config.toml
n_layer = 15
n_kv_head = 6
head_dim = 32
d_mlp = 768
norm_eps = 1e-06
rope_base = 10000.0
extras = ["some layers without attention", "local attention windows", "paired heads", "shifted keys", "gated attention", "value embeddings", "a smear gate", "an embedding shortcut", "learned residual scales", "capped logits"]
init = "normal"
init_std_qkv = 0.0372
init_std_o = 0.0462
optimizer = "muon_variant"
lr_head = 0.00925
schedule = "wsd"
decay_fraction = 1.0
batch_tokens = [32768, 65536]
Each number is 128 + 32 x the weight over the matrix's rms, rounded and kept within 0 to 255. Layers, rows and columns count from 0.

# layer 10 MLP up, 768x192, rms 0.0533, rows 547-582, columns 0-95
[[ 88 148 115 110 106 136 162 143 150 145 146  99 103 124  73  97  74 182 109 148 121 161 136 123 126 186 132  99  64 194 141 137 121 156 129 158 103  87 115  97 100 109 131 143  28 122 161 103  84 101 127 162 132 136 123 146 111 154  91  72 118 209 112 144 121  80 123 161 147 197 172 132 196 173 130 118 166 141 116 102 112 114  83 188 149 140 181 140  85 149 121 118 189 166 126 161]
 [109 108 111  91 166 151 127 160 142 108 135  68 136  97 190 106 148 132 157 117 121 153  95 165  45 118 113 139  66 182  92 133 155 183  84 170 158 117 167 171 107 140 125 147  98  72 153  79 129 134 101 152 126 112 187  93 143 114 200  83  65 136 110 156 121  92 117 114 142 117 108 169 139 129  80 143 118 179 127 105 106 124 104  96 107 146 110  95  89 112 128  74 102 121 122 207]
 [129 153  84 154 106 159 108 155 140 127 136 117 107 120  81 141 133 130 165 146 144 101 110 151 122 146 123 110 206  97 163 137 137 139  71 144 160 157 121 119 129 120 109 154 111 213 129  72 131 118 139 122 156 215 139 131 102 122 125 123 146  84 128 152 123 118 123 174 135  98 120  82 126 107  89 110 104 153 167 164 149 165 103 134 178 163 142 103 118 145 138 122 125 112 144 114]
 [157 123 141 192  93 135 114  67 136 104 156  70 170 110 154 177 108  81  72 160 134 133  52 187 157 135 105 171 146 141 101 128 109 132 129 115 128 106  93 103  78 153 113 167 109 137 161 167 164 169 149 150 117 141  91 145 126  78  69 151  98 123 182  96 134 169 100  94 133 166 154 128 148  95  93 125 118 159 141  87  93 106  59 112 156 103 158 118  92  98 109 167 100 193 153 150]
 [123 102 123 107  66 124 119 110 121 124 148 125 149 161 118 143 138  88 143 159  76  98  95 148  90 113 181  84 132 122 114 167  69 169  93 116 103 132 119 140 165 120  93 127 168 108 153 167 134 196  89 136 128 124 155  69 134  91 138 136 116  94 121  98 116 142 155 133 116 140 103 116 123 126 146  89 120 150 101 164 162 162 109 105  52 100 124 123 113 135 130 134 134 175 177 138]
 [170  77 104 120 100  74 108 118 153  96 156 163  99 112  90  80 126 102 155 129 154 180  75 116 121 167 141 114 147  82 121  76 153 131 122 154  90 112  79 163 159 154 141  98 175 147 118 118 170 106 172 174 163 144 113 168 122 126 137 128 152 126 103 137 126 131 146 139 147 174  97 185 131 162  62 110 151 118 109 143 138 143  94  88  94 118 180 153 127 154  73 171  77 163 108  97]
 [137 153 137 106  79 127 100 109 153 155 161 163 114 155 105 102 109 102 166  99  98 131 124 109 122 127  55 148 137  88 108 151 114  87  92 140 151 144 160 107 155 119 161 144 102 110 184  95 110 122 136  91 155 119 127 137 112 104  89 193 189 144 153 138 167  77 118 104 126 157  77 159 127 159 111  79  70  93 120  79 111 128 129 163 114 140 106  93 126  92 149 136 133 108  90 110]
 [150  86 101 161 103 136 113 193 145 138 133 118 126 156 139 120 131  91 141 154 131 118 134 125 169 126 159 115 132 110 179 127  56 171 164 126 121 178 124 187  81  47  87 170 206 120  51 177 144 115 115 123 135  69 152  95 131  79 157 139  80 126 119 127 116 112 114 113  81  75 130 147 140 173 152 159 100 118 122  66 138 119 142 145 136 134  93 139 157 124 118  82 102 110 142 124]
 [109 124 180  96 106 183 188 124 118 157 101 123  86 113 121 163 135 158 172 133 115 118  56 126 117 127  49 139 125 114  92 197 139 108  82 110  62 129 171  59 151 101 156 115 180 179 104 138 146 107 116 129 163 101 119  95 134 119 126 164 115 117 128 137 120 119  94 114 213 106 168 165  91 135 157 128 109 118 115 127 135 132 120 107 105 154 112 121  99 159 121 147 176 157 100 160]
 [109 132  94 149  55 164 100  57 139 118 158 144 155 109 112 130 140 141 131  68  91 174  80 161 117 132 169 183 121 156  64 150 144 163 185 172 160 173  81 135 128 117 130 162 111  66 125  91  96 125 149 177 159 102 126 128  96 107  87 170 101  83 110 197 153 115 147 109 111  84 129 122 135 132  91  79 159 163 142 103 150 135 117 123 152 127 117  92 147 104 107  75 133 139 147 145]
 [136 133 203 135 113 149 136 124 151 145  96 140 126 153 107 200 134  64 110 155 112  94 130 142 124 147 151 159 169 145 102 111 123 171 148 195  86 162 163 111 136 137 157  78 177 105 175 108 108 158 104  92 153 128 200 123 135 102 139 150 113 101 148  88 136 130 100 107  40 156 163  99 127 144 129 171 132 101 123 125 122 140 116 128 146 130 148  75 108 138 140  90  67 111 143 113]
 [151  92 189 148  62  92 141 105  50 114 106  91 120 126  83 138  73 119 142 152 205 151 138 162 118  92 146  99 162 125 148  92  66 167  78 120 121  84 149 189 137 177 182  90 164 134 154 119 117 130 115 171  56 140 118 143 141  87 164 162 161 138 156  87 169 149 147 117  62 129 110 166 154 120 124 134  87 156  99 131  98 208 126  94  90  96 131 105 127 117 185 166  99 148 197 128]
 [139 161 157  61 129 112 111 145 142 122 137 111  42 132  95 172 177 203 211 118 175 145 184  52 165 100 167 147 129 149  96 144 144  44 117 198 137 117  61 190 171 102 104 107  71 131  69 142  41 172 149 126 143  83 186 113 150 155 102 153 133 192 103  91 102 115  84  53 104  59 115  91 157 118 101 137 141 174 207 153 134 169 154 112 176 155 148  93 117 160 113 215 117 143 154 108]
 [140  86 103 100 172 108 154 121 125 137 152 168  99 108 137  90 103  57 154 110 125 104 163 142  78 104 117 109  86 153 153 150 162 146 178 178 192 168 173  82  68 132 189 177 166  79 118 152  70 140  77  67 150 193 121 103 102 201 147 124 129 117 133 115 106  89 151 124 151 141 193 122 148 143 141 128 145 144 106 124 167 178  83  96 110 145 141 102  87 127 150 150 137  96  86 113]
 [102 162 148  81 157 115 156 183 122  45 161 182  97 144  92 135 120 165 134 181 174 131  40 148  80 106  83 118 121 169 157 128 100 159 100 184 160 108 126 133 110 171 170 137 148 161 149 129 182 130 164 144 137 120 121 141 116 153 141 149 113 116 114 126  89 139 158  48 102 101  84  93 146 107 135  76 107 133 112  95 123 179 117 156 183 115 150 121 126  83 186 218 173 150 154 111]
 [135  88 114  67 165 127 139  94 140 106  85 183 134 154 129 170 171  86 163 144 103 107 127 161 159 134 134 140  71 178 125 132 132 119 111 172 101  89 144 159  91  86 148  75 141 120  49 120 127 151 128 108  39 171 162 139 117 128 136 108 109 105 115 137 145 149 163  91  70 122 156  98 171 128  90 106 125  63 131 117 135 138  96 127 169 122 166 161 130 118 111 105 123 113 142 148]
 [190 170 110  74 101  93 107 135 166 120 174 129 103 138 204 149 175 122  91 203 167  76  90 109  81  88  89 109 158 178 106  90  53 108 171 133 110 165 144 161  76 100 117 104 107 123 126 179 118  83 132 101 165 131 120 157 138 186 119 141 113 137  75 109 106 144 105 169 151 122  99 139 116 117 107 141 144 113 150 126 151 128 141 100 133 119 156 157 121 198 127 183  81 155 139 130]
 [130 203 146 177 129 119 125 147 129 136 112 176 106 160  78 126 112 209  79 129 126 113 132 168  90 140 130 149 148 135  72 161 129 141 123 155 134 120 114  82  76 109 216 115 140 117 161  76  89 121  81  98 158 110 110 126 114  93 129 174 136 144 108 172 192  98 157 177 127 141 171  75 101  94 143 150 130 109 116 137 105 102  95 171  92 111 106 115  87 117 169  73 193 150 100 118]
 [132 139 145 101 112  81 144 108 104  85 159 149 134 137 201  97 129 174 166  98 169 120 115 129 128 147 109 134  74 108 163 141 106 165 104 133 113 127 109 128 138 138 117 114 178 111  86 139 110 151 100 154 184  82 131  91 111  94 138 161 141 120 163  74 101 132 136 132 137 124 167 127 102  93 176 153 121 123 172 110 134 104 142 122 143 119 124 136 117  44 149 103 110  96 109 137]
 [162  84 164 149 184 165 121 104 107 105 113 147 137  72 112 167 109 113 145 135 114 154 119 183 132 180 177 125 129 137 101 116 115 111 109 112 183 112 138 152  86 120 134 155 115 122 116 156 136 132  72 131 155 156 156 142 100 103 128 126 123 108 153 142 145 137 128 155 108 132 120 174 130 153 130 154 139 109 186 137 116 168 119 191 135  95 188 117 128  82 159  60 164 125 170 121]
 [149  81 129 126 139  75 139 192 155 121 165 117 135 188 146 163 121 107  86 105  99 129 198  90 124 111  60 158 103  98 149 145  85 122 108 137 133  65 126  80 114 105 134 128  88 113 106  67 144 126 116 114 155 152 103 136  92 152  56 103 154 103 157 129 100 140 123 157 110 168 123 140 127 134  59 162 133 155 133 119 100 130 145 162 168 116 137 161  72  86 140 107 179  94 125 106]
 [ 89 121 185 175 128  78  91 167 124  96 165 168 121 137 114 142 142 185 130  97 137 148  95 128 132  98  73 156 146 131 109 134  83 170 142 134 202  75 165 116  74 118 125 209 115  66  68  95  95 135  83 109 128 108 207 161 167 123 135 112 150 130 126  81 111 158 136 113  96 109 185 175  76 170 129 115 141 121 114 123 170 212 155  96 135  76 145 145 138 114 127 149 168 169 145 157]
 [ 89 160 137 141 161 136  89  87 117 147  93  93 145 130  96 146 167 201 136 134 109 122  80  75 117  69 148 115 133 138 118  95 129  72  74 128 201 129 128 145 120 133  86 117 153 140 175 125  84 158 132  87 112 131 165 172 147 144  97 173 164 115  83  93 165 137 115  82  84 146 148 169 131 158 136 137  98 146 105 117  88 119  80 126 186 148 147 117 165 128 130 130 112 148 106 100]
 [102 134  91 144  90 109 196 133 141 178 126 149 128 115 160 153 113 146 155 154 147 137  81 116 123  94 135 121 110 138  79 103 137 135 104 119 188 151 170 131 170 103 136 140 107  47 119 104 156 129  87  58 129  97 165 111 109 120 104 159 148 162  92 172 135 166 130 128 160 130 105 106 134  69  96  87 160 121 123  87 128 159 126 148 178 130 144 115  86 115 155 132 134 120 165 162]
 [126 147 117 135 140 142 159 129 115  86 128 119 132 132  80 126 121 128 181  91  67  67 100  66 135  89 124 140 227 121  83 151 126 156 101 125 216 146 140 124 159 148 182  85 117 129 126 143  82  89 135 129 126 150 123  86  98 104  86 154  68 168 150 142 123 216  68 125  88 142  83 184 143 159  94 133 182 124 110 163 137 129 151  85 147 169 127  92  91 144 142 117 143 202 109 119]
 [123 180  82 115 111 114  89  75 124 100  88 114  64  94 219 167 113 137 153  63 166  61 169 152 150 102 113 122 171  97 147 128 147 109  89 113 175  92 125 145 130 132  56 192  94  81 169 132  71 146 129  85 101 123 127 176 159  89 109 100 149 142 151  79 104  85 136 107 108 166 119 114  91 172 189 106 166  75 211 144 114  89 101  78 181 124 110  99  62 142 173  62 126 111 147  83]
 [125 189  91 118 121 105 152 112 106  48 174 167  79 153  86 157 134 164 164 114 159 166 143 136  94 115 122 145  90 112 150 178 122 112 131 148 173 125 112 134 162 125 135 120 137 119 144 142 146  85 166 141 153  91 174  74  75 107 151 143 158 125  94 123 135 126 134 164 147 167 110 109 132 133 135 135 131 116 128 102 124 100 151 113 178  85 131 139 151 149 163 139 146 109  97 175]
 [109 134 156 102  85 107  81 160  89 163 122  57 150 121 170 148  63 112 115 138 186 100 169  63  97 139 154 168 133  84  94 125 145  69 157  83 173  87 117 132 143  67  97 167 134 120 106 151  77 124 143 180 125 159  76 112 119  72 157 119  93 100 107 107 103  80 134 165 126  80 138  77 153 152 137 107 122 170 155 201 133 112  71 165  95 120 158  53  58 133 155  92  24 106  99  97]
 [145 137 126 109 114  90 119  92 129 117 252 117 108 136  36 169  54 170 119 139 125 125 136  64  90  71 143 132 153 152 140 134 104 144 124 143 108 113  97 118 160  25 120 132  51 166 125 136  99 205 163 110 183 138 101 118 115 120 151 137  53 137  92 117  94 113 110 142 133 163 103 118 143 130 168 108 129  62 133 151 125 142  90 193  94 156 190  78 149  90 123 180  95  97 115 134]
 [ 80 117 101 105 139  89 102 163 109  86 177 125 162 155 127 167 164 148 129 132 131 136 107 106 122 169 131 169 119 111 142 146 172  96  64 144 113  92 118 133 125 134 150 111 148 124 109 137 135  93 175 112 132 116 147  69 128  65 128 138 103 141  85 131 146 123 163 106 113 111 100 123 113 158  51 108 109 165  98  93 156  98 117 123 138 129  74 137  63 126 183  52 200 157 132 131]
 [141 108 120  88 110 153 158 130  90 128 103  78 101 164 166  99 193 132 162 133 128 178 124 112 163 125  53 181 120 109 107  85 131  55  72 163  96  96  48 115 142  72 123 146  85 161  85 129 180 154 120 125 118 126 160 176  82 162  93 126  99  88 104 144 138 114 163  73 151 127 137 121 120 136 110 127 154 110 143 158 127 155  87 108 141 163 102 139  88  92 129 178 166  83  82  79]
 [127 167 110 138 150 131 132 123  58 166 195 115 151 143  98 109  96 126 100  93 145 105 137 146  52 104 110  65 164 160 150 105 171 155 138 153 190 139 168 121 123 120 134 135  96 142 130 115  87 103  88 144 138 130 105 134 100  96 165 113  94  98  41  67 204 145 171 145 131 162  82 126 123 113 116 105 158  73  86 144 193 137 105 102 103 111 162 129 150 142 131 130 105  59  83 121]
 [167 129 108 187 166 148  84  61 165 130 157 101 149 140 142 135 120  68 104 123 119 120 106 109 150 101 147  97 105 119 107 133  94 197 115 108 124 176 156 106  83  91  98 177 190 134 106  98 136 178 107 118 172  80 128 134 124 163  89 116  94 142 166 138 104 135 147 111  61 128 243 136  64 116 170 130 141 153 145 110 145 131 145  72 119 133 191  68 152 135 108 166  83  98 122 128]
 [ 41 100 130  93 125 148 136 144 119 139 166 127 161 106 150 140 110 110 104  78 110 113 131 181  80 161 104 117 164 129 139 149 138 113 119 173 149  65 114 131 152  58 109 108 185  91 200  80 160  85  81 145 146 120 113  90 158 145 120 131 115  99  87 223 130  96 128 150  83 102 171 145 160 200 141  67 148 111 120 109 161 104 137 156 135 119 137 187  92 103 131 137 195 147  97  85]
 [114 157 140 136 115 143  94 143  89 136 139  71 133 194 158 113  74 120  80 112 107 127 138  95  81 166 124 107 133  83  84 147  73 126 143 134 114 155 100 159 130 154  99 169 154 132 129 149  74 150  74  31 154 123 176  62 119 137 130 147 151 128 149  66 174 105 151  84 161 117 172  93  92 163  94 142 163 181 113 239 201 106 134 114 180 107 140  93 114 152 126  87 130 136  95  98]
 [114 121 135 164 233 128  83 130 127 119 168  71 109 178 128 171  96 114 107 182 125  80  55  64  93 193 159  79 157 124 126 113  33 107 101 126 135 123 119 216 169  97 149 122 153 125 138 111  78 153 153  52 157 189  96  94 163 140 122  88 122 111  80 117 190 113 122 194 143 152 106 151  96 133 103 158 217 121 116 132 103 166 151 168 140  80 135 199 169 151 113 181  99 183 121 143]]
# layer 10 MLP down (transposed), 768x192, rms 0.0533, rows 547-582, columns 0-95
[[154 162  93  60 140 155  89 116 140 116 181 129  98 109 114  98 123 132 124 119  70  84 149 132  93 112 102 116  98 126 162 148 118  96  91 110 146 175  80 184 156 101 161 161 119 160 142 130 149 143 135  82 158 178 137 135  90 114 141 130 115 174 137 122 122  78 163 173 115 123 158 177 115 153 181 132 176 118 131 168  78 106 196 132  98  80 115  78 158 159 167 109 105 116 155 137]
 [ 92 140 132 141 108  98  86 104 123 178 155 162 199 147 169 142 126 108 146 162  91 160 140 132  77 174 118 128 172 140 137 157 144 164  60 105 166 157  90 145 100 138 182 123 111 116 143 146 164 154 135 115 119 127 133 111 106 121 141 146 142 134 144 107  87 138 138  77 165  76 193 119 150 166 148 125 139 191 132 122  92 130 182 150 133 108 146 142 126 130 112 138 119 127 127 155]
 [145 126  97 143 184 154 108 109 169 160 119 124 159 135 154 179  91 159 178 144 118 167 171 170  95 130 169 137 101  76 118 138 187 111  96 130 121 143 179 126 107 192 130 111 114 133 138 183 159 151 110 141 177 167 187 163  97 186 135 135 129 150 125 112 137 202 105 137 142 100 136 148 103 168 137 166  67 103 206 123 129 121 109 119 113 128 111 127 121 105 102 114 110 102 161  84]
 [125 134 162 123 130 124  95 104 154 118  87  94 172  79 137 126 128 151 125  99 125 132 109 121  89 133 145  93 124 136 134 131 142 127 135 147 154 136  92  77 123 108 108  89  94 171 107 149 139 144 161  95 116 115  91  82 110 150  83  92 100 118 145 154  72 153 151  81 188 144 145 105 116 159 129 166 163 177 135  55 123 152 105 176 177 135 131 126 130 147  63 128 153 142  87 128]
 [152 161 100  99 154 137 167 114 103 134 153  91 166 164 149 124 162 136 117 208  86 115 124 131 124 142  61  96 128 109 171 143  78 113 136  81 155  76  88 157 127 132  59 219 131 143 125  83 145 182 107 134 120 118 150 158 135 142 156 105  64 126 143  84  66 125 143 112 175 121 122 157 111 167 151 111 109 183 119 236  94 156 174  95 144 155 113  96 109  69 151 116 157 127 156 154]
 [135  93 183 131 133  90  69 144 139 124 120 121 136  71 137  79 115 104  76 166 164 131 127 160  89 143 110 130 120  86 195 101 140 131 161 104  55 108 112 143 158  97 125 170 124 115 151  71 128 123 139 155 161 130 109 158 195 132 119 141 154 156 162  69  99 114 128 131 172 153 115 150 135  92 113  90 169 149 152 189 132  38 140  85 112 170 100 137  80 148 126 175 118  96 122 160]
 [101  86 162  86 141 125 119 114 135  93 120 121  79 157  87 161 143 133 118  71 120 113 125 156 112 124 207 146 154 130 141 126 154 128 161 104 123 131  94 166 127 122  97 157 109  96 115 144 135 150 178 149 110 100 147  90 163 133 153  84 139 144 122 142 121 139 134 155 158  96 219  98 121 191  64 141  80  95 107 140  97 133 109  87 113  94 153 151 129 198 107 132 151 104 139 115]
 [124 117 206  87 133 149 166 109  20 172 110 152 179 131 131 111 160 112  73 139 148  99 160  97  24 209 107 138 171 105 125 133 137 105 141 193  79 151 149 152  92 105 134 132  90 165 111 132 151 137 116 124 120 151 116  90 110 161 163  97 203  37  92 125 119 126 159 105  91 124 135  84 145 113 130 139 112  71 127  72 218 159 153 123  90  97  54 163 105 150 108 133 153  93 140 100]
 [124  91 125 127 142 178 188 146 205 103  81 111  65 119 165  74 143 129 180 125 148 117 153 120 111 166 102 118 166 154 141 105 159 121 139 138 106 163 133 113 189 153  93 116  84 138 185 159 106 147 129 130 133  84 116 157 172 134 115  58 189 103 132 111 111 131 124  69 161 141 172 148 123 149 135 140 144 104 109 110 149 135 147  93  87 129 104 148 141 180 105  90 141 160 140 118]
 [188 117 149  85 156 178 168 155 163  88 101 125  42 120 180  90 164 142 146 120 101 131 135  89  71  97 125 148 154  96  87 122 144 123  31 112 128 153 128 170  96 127  94 130 171 135 132 130 152  84 140 141  91 142 142 118 110 161 100 119 150  78 120  70 135  93 136 125 134 174 105 124 138 145 180 169 119 102 135 160 101 152 121 154 134 179 118 111 136 141  82 136  14 153 139 135]
 [106 155 108 137 127  86  71 174 117 149 170 176 123 195  69  96 139 114 191 159  54 134 143 156 162  87 119  96 173 144 117 198  96 120 102 125 133 140 120 126  80 123 149 105 117 141 140 149 166 123  75 155 127 113 138 117 170 160  95 125 156 128 132 119 116 149 155 125 129 142 154  95 123 134 111 100 126 125 120 135 118 162  98 152 119 182 105 124 141 109 161 110 176 160 104 152]
 [157  51  98  91 121 165 117  90 161 100 113  71 103 118 109 118 149 179 152 116 144  86 157  94 158  86 128 160 121  69 160  95  79 151 173 115 116 144 136 183 186 131 155 118 172 115 201 158 113 175 108 152 124 154 120 171 178  98 129 110 126 125 171 150 166  98 171 118  98 171  88 110 162 127 128 108 198 145 177 107  75 130 111 139 162  77 140  68 189  91 142  96 105 123 194  93]
 [ 99  78 120 107 211 188 136 133 141  99 189 132 103 113  88 134 164 149 184 144 135  96  90 126 130 147  87 188 194 178 115 107 102  90 178 120 154  92  93  96 152  89 170 119  74 167 128 128  74 126 151 140 179 127 114 175 176 120 158  72 171 133 134  80 109  79 196 128 140 109 102 121 153 160 123 124  91 134 128 117 140 100  65 119 109 103 171 135 103 141 104 134 173 170 110  94]
 [128 173 118 111 132 102 163 157 133 124 208 124 117 141 125 182 102 146 124 126 133  87 148 117 127 130 134 227 107 163 136 154 177 138 146 109 158 161 144 121 128  98 128 175 168  92 150 184 139 110  63  93 110 133 154 165 166 163 140 179 130  85 221 151  95 110 179 159 104  89 166 113 147  89 157 118  78 114 104 113 134  88 133 114 125 101 186 124  96 101 111  94 119 104 126  85]
 [ 19 127 126 106 177 116 189 174 154 141 119 138 162 193 125  95 150 106 132 113 133 117 179  86  98  73  53 114 103 154 148 144 163 137 109 114 140 130 108 112 175 109 164 103 126 112  98 166  96 159 137 121 129 148 121  86 168 171  95  83 136 146 122 104 103 139 131 116 111 141 157 171  95  68  95 119 139 132 122 110 119 136 139 124  89  97 183 141  71 156  96 139 143 183  86 128]
 [101 133 146 146 105 193 142 187 152 144 142 113 100  86 110 118 108 118 152 114 150 114 142 134 107 118 110 156 118 125  99 156 151 125 114 103 160 110 120 106 164 143 143 159  92 142 118 112 152 126 115 142 114 106  85 132 132 133 154 147 178 134 126  94 109 172 136 178 146 132 125 115 134 143 177 155 112 107 118  99 125 121  80 148 145 104 143  95  60 135 112 149 139  95 103 188]
 [102 190  99 133 135 147 121 170  61  96 125 133  62 130 115 155 132 103 112 164 112 151 142 106 143 136 135 112  63 117 208  95 128  87 134 167 162 150 139 192 127 121 121 145 105 191 135 138 159 162 142 140  93 140 158 127  81 137  77 153 167 104 159 148 127 167  85 142 164 111  78  79  83 129 167 134 132  76 147  65 147 110 118 183 138 114  82 121 157 202 128 108 130 151 101  60]
 [179 130 126  90 101 150 195 171 178 124 126 168 143 137 101 131 180 104 188 125 159 121 133 127 146 123 129 185 153 202 125 108  28 108 139  97 120 107 130 198 105 152 148 164 115 149 157 150 149 144 168 153 156 134 147 109 111 151 106 147 139 134 144 181 126 110  81  99 165 171 130 157 177 124 166 162 134 103 143 112 107 120 151 140 130  92 166 127 144 133 126 143 137 162 150 122]
 [ 86 152 139  52 119 125 130 126 199 255  71  57  77  91 141 109 176 157 129 114 148 138 129 129 119 130 141 124 100 159  94 122 110 138 114 172 147 114  97 141 166 106 128 119 145 154 125 101 108 101 120 180 164 171 144 131 115 139 146 114 133 165 113 151 110 126 135 128  97 107 169  86 115 146 115 142 131 150 113 127 115 140 127 126  88 118 108 107 163 115 145  85 115 125 132 141]
 [ 60 161 110 154 144 112  83 121 158 139 111  86 127  81 105  97 145 164 124 162 121 164 103 108 202 101  86 140 160 110 145  73 135 125  97 130 153 163  96 111 161 183 123 110 119 139 118  90 177 137 171 135 144 165  92  94  90 127 123 100 119  84  93 147 146 143  94  94 147  94 187 113  83 134 127 112 140 190 152  94 123 139 108 151 157 121 103 116 124 175 155  67 131 154  96 100]
 [128 120 138 178 117 102 118  91 165 114  62 104 128  97 174 164 146  71 189 145 116  75  95 149 198  94 156 120 105 118 128 102 119 131 129 161 111 163 180 111  56 159 123 102 157 129 136 143 114 131 139 145 114  81 155 187 154 109 178 127 145  65 124  96 164 153 135 124 186 170 137  97 150 144 102 155 142  76 139 135 146 140 130 110 124 100 146 128 180  83 150  84 158 102 142 158]
 [ 79  69  85 114 133  91 110 123 100 152 125  94 142 136 118 172  69  79  74 128 129 150 123 186  84  99 115 193 158  67 112 118  88 164 108 138 144 108 109 150 206 159 198 135 104 124 104  83 110 134 161  88 101 156 133 150 190  95 182 122 143 127 122 194 159  46 202 132  72 113 164 120 140 122 150 192 122 153 135 144  86 100 139 167 123  86 166 156 185 119 130 110 122 115 169 129]
 [129  75  93 151  82 193  92 149 131 152 122 163 145 143 165 103 148  98  96 121 150 118 135 100 175 172 120 137 111  80 123 154  92 140  92 101 123 113 155 143 152 155 100 131 119 132  51 109 197 185 108 138  49 122 169 154 141 111 117 119  88  96 118 171 109  89  87 109 106 118 140  75 180 117 105 118 136  94 122  91 102 162 106 155  87 145  97  99 137 173 177 173 115 138 165 103]
 [172 163 178 124  64 131 140 108 171 191 122 134 136  85 145 119 112  69 126 199 143 115 138 126 184 119 165 116 136 130  80  95 108 174 111  93  98 182 132  86 101 124 216 129 140 106 125 118 161  88 165  73 159 167 153 135 101 129 114 158 151  80 120 126 164 127 112 174 166 129  94 100 148 176 111 140 174  97 120 121 110  89 150 162 135 133 125 151  96 110 143  69 168 115 174 160]
 [149 153 160  70 126  95 106 106 136 124 143 138  91 179 110 152 110  97 161 115 192 131 173  94 101 162  84 183 141 118 118 119 195  85 130  73 102 108 106 111  94 143 100 119 170  85 134 181 145 135 135 131  98 106 187 100 132  67 141 138 146 148 158 147 106 120 147 125 105 133 136 125  86  88 137  64 184 107  98 131 142 138 127 131  96 149  86  70 158 175 145 157 161  82 115 168]
 [177 142  99  87 167 112 101 129  90 143 127 108 160  92 106 118  96 116 131 142 117 163 155 131 128 134  93 104 167 173 129 141 173 150  78 147 147  68  86  78 142 133 121 136  86 146 122 104  82 145 165 144  45 168 127 183  82 108  95 154 102 155 126  89 156  91 132  67  94 104 113  84 126  49 191 121 164 128 120 108 134  83 136 120 114 104 119  98 100 149  82 114  97 192 148  72]
 [131 127 105  81 131 152 113 138 150 242  70  96 153 114 107  89 176 165 167  56 148 130 133 119 145 157 120 128 132 175  96 152 100 108  84 154 126 139  83 154 129 152 125 121 140 148  72 156 124 112 130 125 156 127 119 143 176  98 153 120 120 111 168 107  73 151 154  87 152 141 178 103 115 116 114 118 124 183 108  88 185 148 131 113  91 156 117 114 162 148 135 136 116 171 161 123]
 [147 123  92 111 145 124 152 122  93 191 117  44 160 164 152 113  97 142 125 140 131  89 130 132 216 160 122 128  82  79 117 176 154 108 163 138 109  83 120  89 150 142 129 145  95 118 137 123 111 119 184 161  90  86 119 161 115  77 140  91 190 179  50  58 106 145 158 146 127 132 126 196 147 122 143 139 117  69 148 100 155  94 128 128 142  79 192  53  94  44 129 118  93 100 107 104]
 [154 127  83 106 126 151  96  89  96 139 115 168 135  87  69 167 127 129 121 141 105  96  85 133 152 142 150 126  90 133 162 134 170 130 164 171 139 111 147 126 114 144 106 151 143 123 130 174 135 167  99 121 176 116 187 124 138 138 100 179 138 151 130 127 188 167 103 150 108 124 122  86 110 101 151 116 162  77 144 144 131 110 178 110 159 136 132 170 100 141 158 154 118  90 145 104]
 [126 129 130  88  85 192 168 115 180 121 132  80 129 132 115 131 121 141  84 114  99 133 142 122  92 135 112 149  92 137 123 121  99 140 116 105 114 176 117 166 107 123 159  80 101  91 112 155 131 180 121  90 153 140 146 177 114 187 122  82 135  74  82  96 148 152 122 175 127 172  89 100  78 118 145  75  59  93 118 141 158  94 118 105 101 153 114 119 101  98 162 116 149 106 176 160]
 [108 139  90 162 129 124  66 110 139  99  96 111 121 132  78 115 200 165 154  87 142 121 103 168  95 121 104 157 122 121 139 134 155  99 141  74 126 105  90 179 146 120 140 121 100  74 153 124 121 120 109 130 171 165 185 104 130  71  19 122 112 128 145 146 119 126 164 165 128 119 125 100 163  94 109 167 143 166 157 158 185 148  96 124  65  96 114 117 119 147  82 153 139 187 105 157]
 [132 107 168  88  74 159 149  89 143 161 139 102 166 158 154 115 134  50 201 154 127 115 137 188  88 102 108  76 158 147 147 112 117 137 145 168 131 128 170  94 176 110 158 108 149 171 107 121 154 116 108 142 149 179 158  97 119 139 138 144 148 179 128 121 160 138 153 137  98 157 115 130 124 143 113  79 120 136  66 116 165 172 155  87  88 155 143 140 135 125 125  97  49  96 160 118]
 [130 131  76 163 191 114 136 107 162 157 148  68 121  91 180  71 106  92 120 131 133 126 131  96 175 110 138 184 202 159 100 146 119  74  97  99 121 103 112  41 134 142 148 125 184 149 120 138 113 133 152 121 161 119 153 150 106 147 162 105 156  73  86 116 128 154 216 127 149 127 123 161  80 137 168  69  79 140  95  87 115 135 180 128 144 129 146 128 162 104 101 164 161  82 142 147]
 [115 106  92  93 170 125 118 156 148 137 176 102 121 104 101 159 152 107 120 112 156 158 107 174  95 125 158 116 151 148 109 110 117 115 149 111 139  66 147 134 176 119 164 197 158 106 145  93 126 105 112 105 121 126 122 113 154 173 159 166 135 166  99 132 157 135 159 114 159  78 150 136 121 125 146 129 125  96 119 156 190 107  55 152 167 168 134 137 154  94 123 196 153  89 150  51]
 [ 73  82 135 115  45 165 183  95  67 158  99 107 127 115 165 104  78  71 115 140 149 127 206 159 146 138 115 136 160  84 165 203 172 142 156 156  79 120 133 120 134 113 146 107 113  84  86 146 145 131 129 133 166 121 153 112 111 140 181 140 165  91 123 131 132 121 128 180 164 112 145 145 178 117 151 154 109 165 133  91 104 110 146 105 140 123 200 103 118 151 109 116 105 110  84  96]
 [205 168 125 135 184 129 109 184 148 143 170 126  94 188 169 180  96  83 115 182 176  76  57  91 136 128 152 112 131  77 141 121 154 127 133 175 169  80 122 198 155 133 156 107 218 124 133 171 118 141 100 122 148 138 108 146 176 105 148 114  86  79  60 139  96 154 122 142 163 143 117 156 140  89 101 117 107  90  88 140 124 118  85 184  86 157 140 165 175 114  97 153 188 145 142  73]]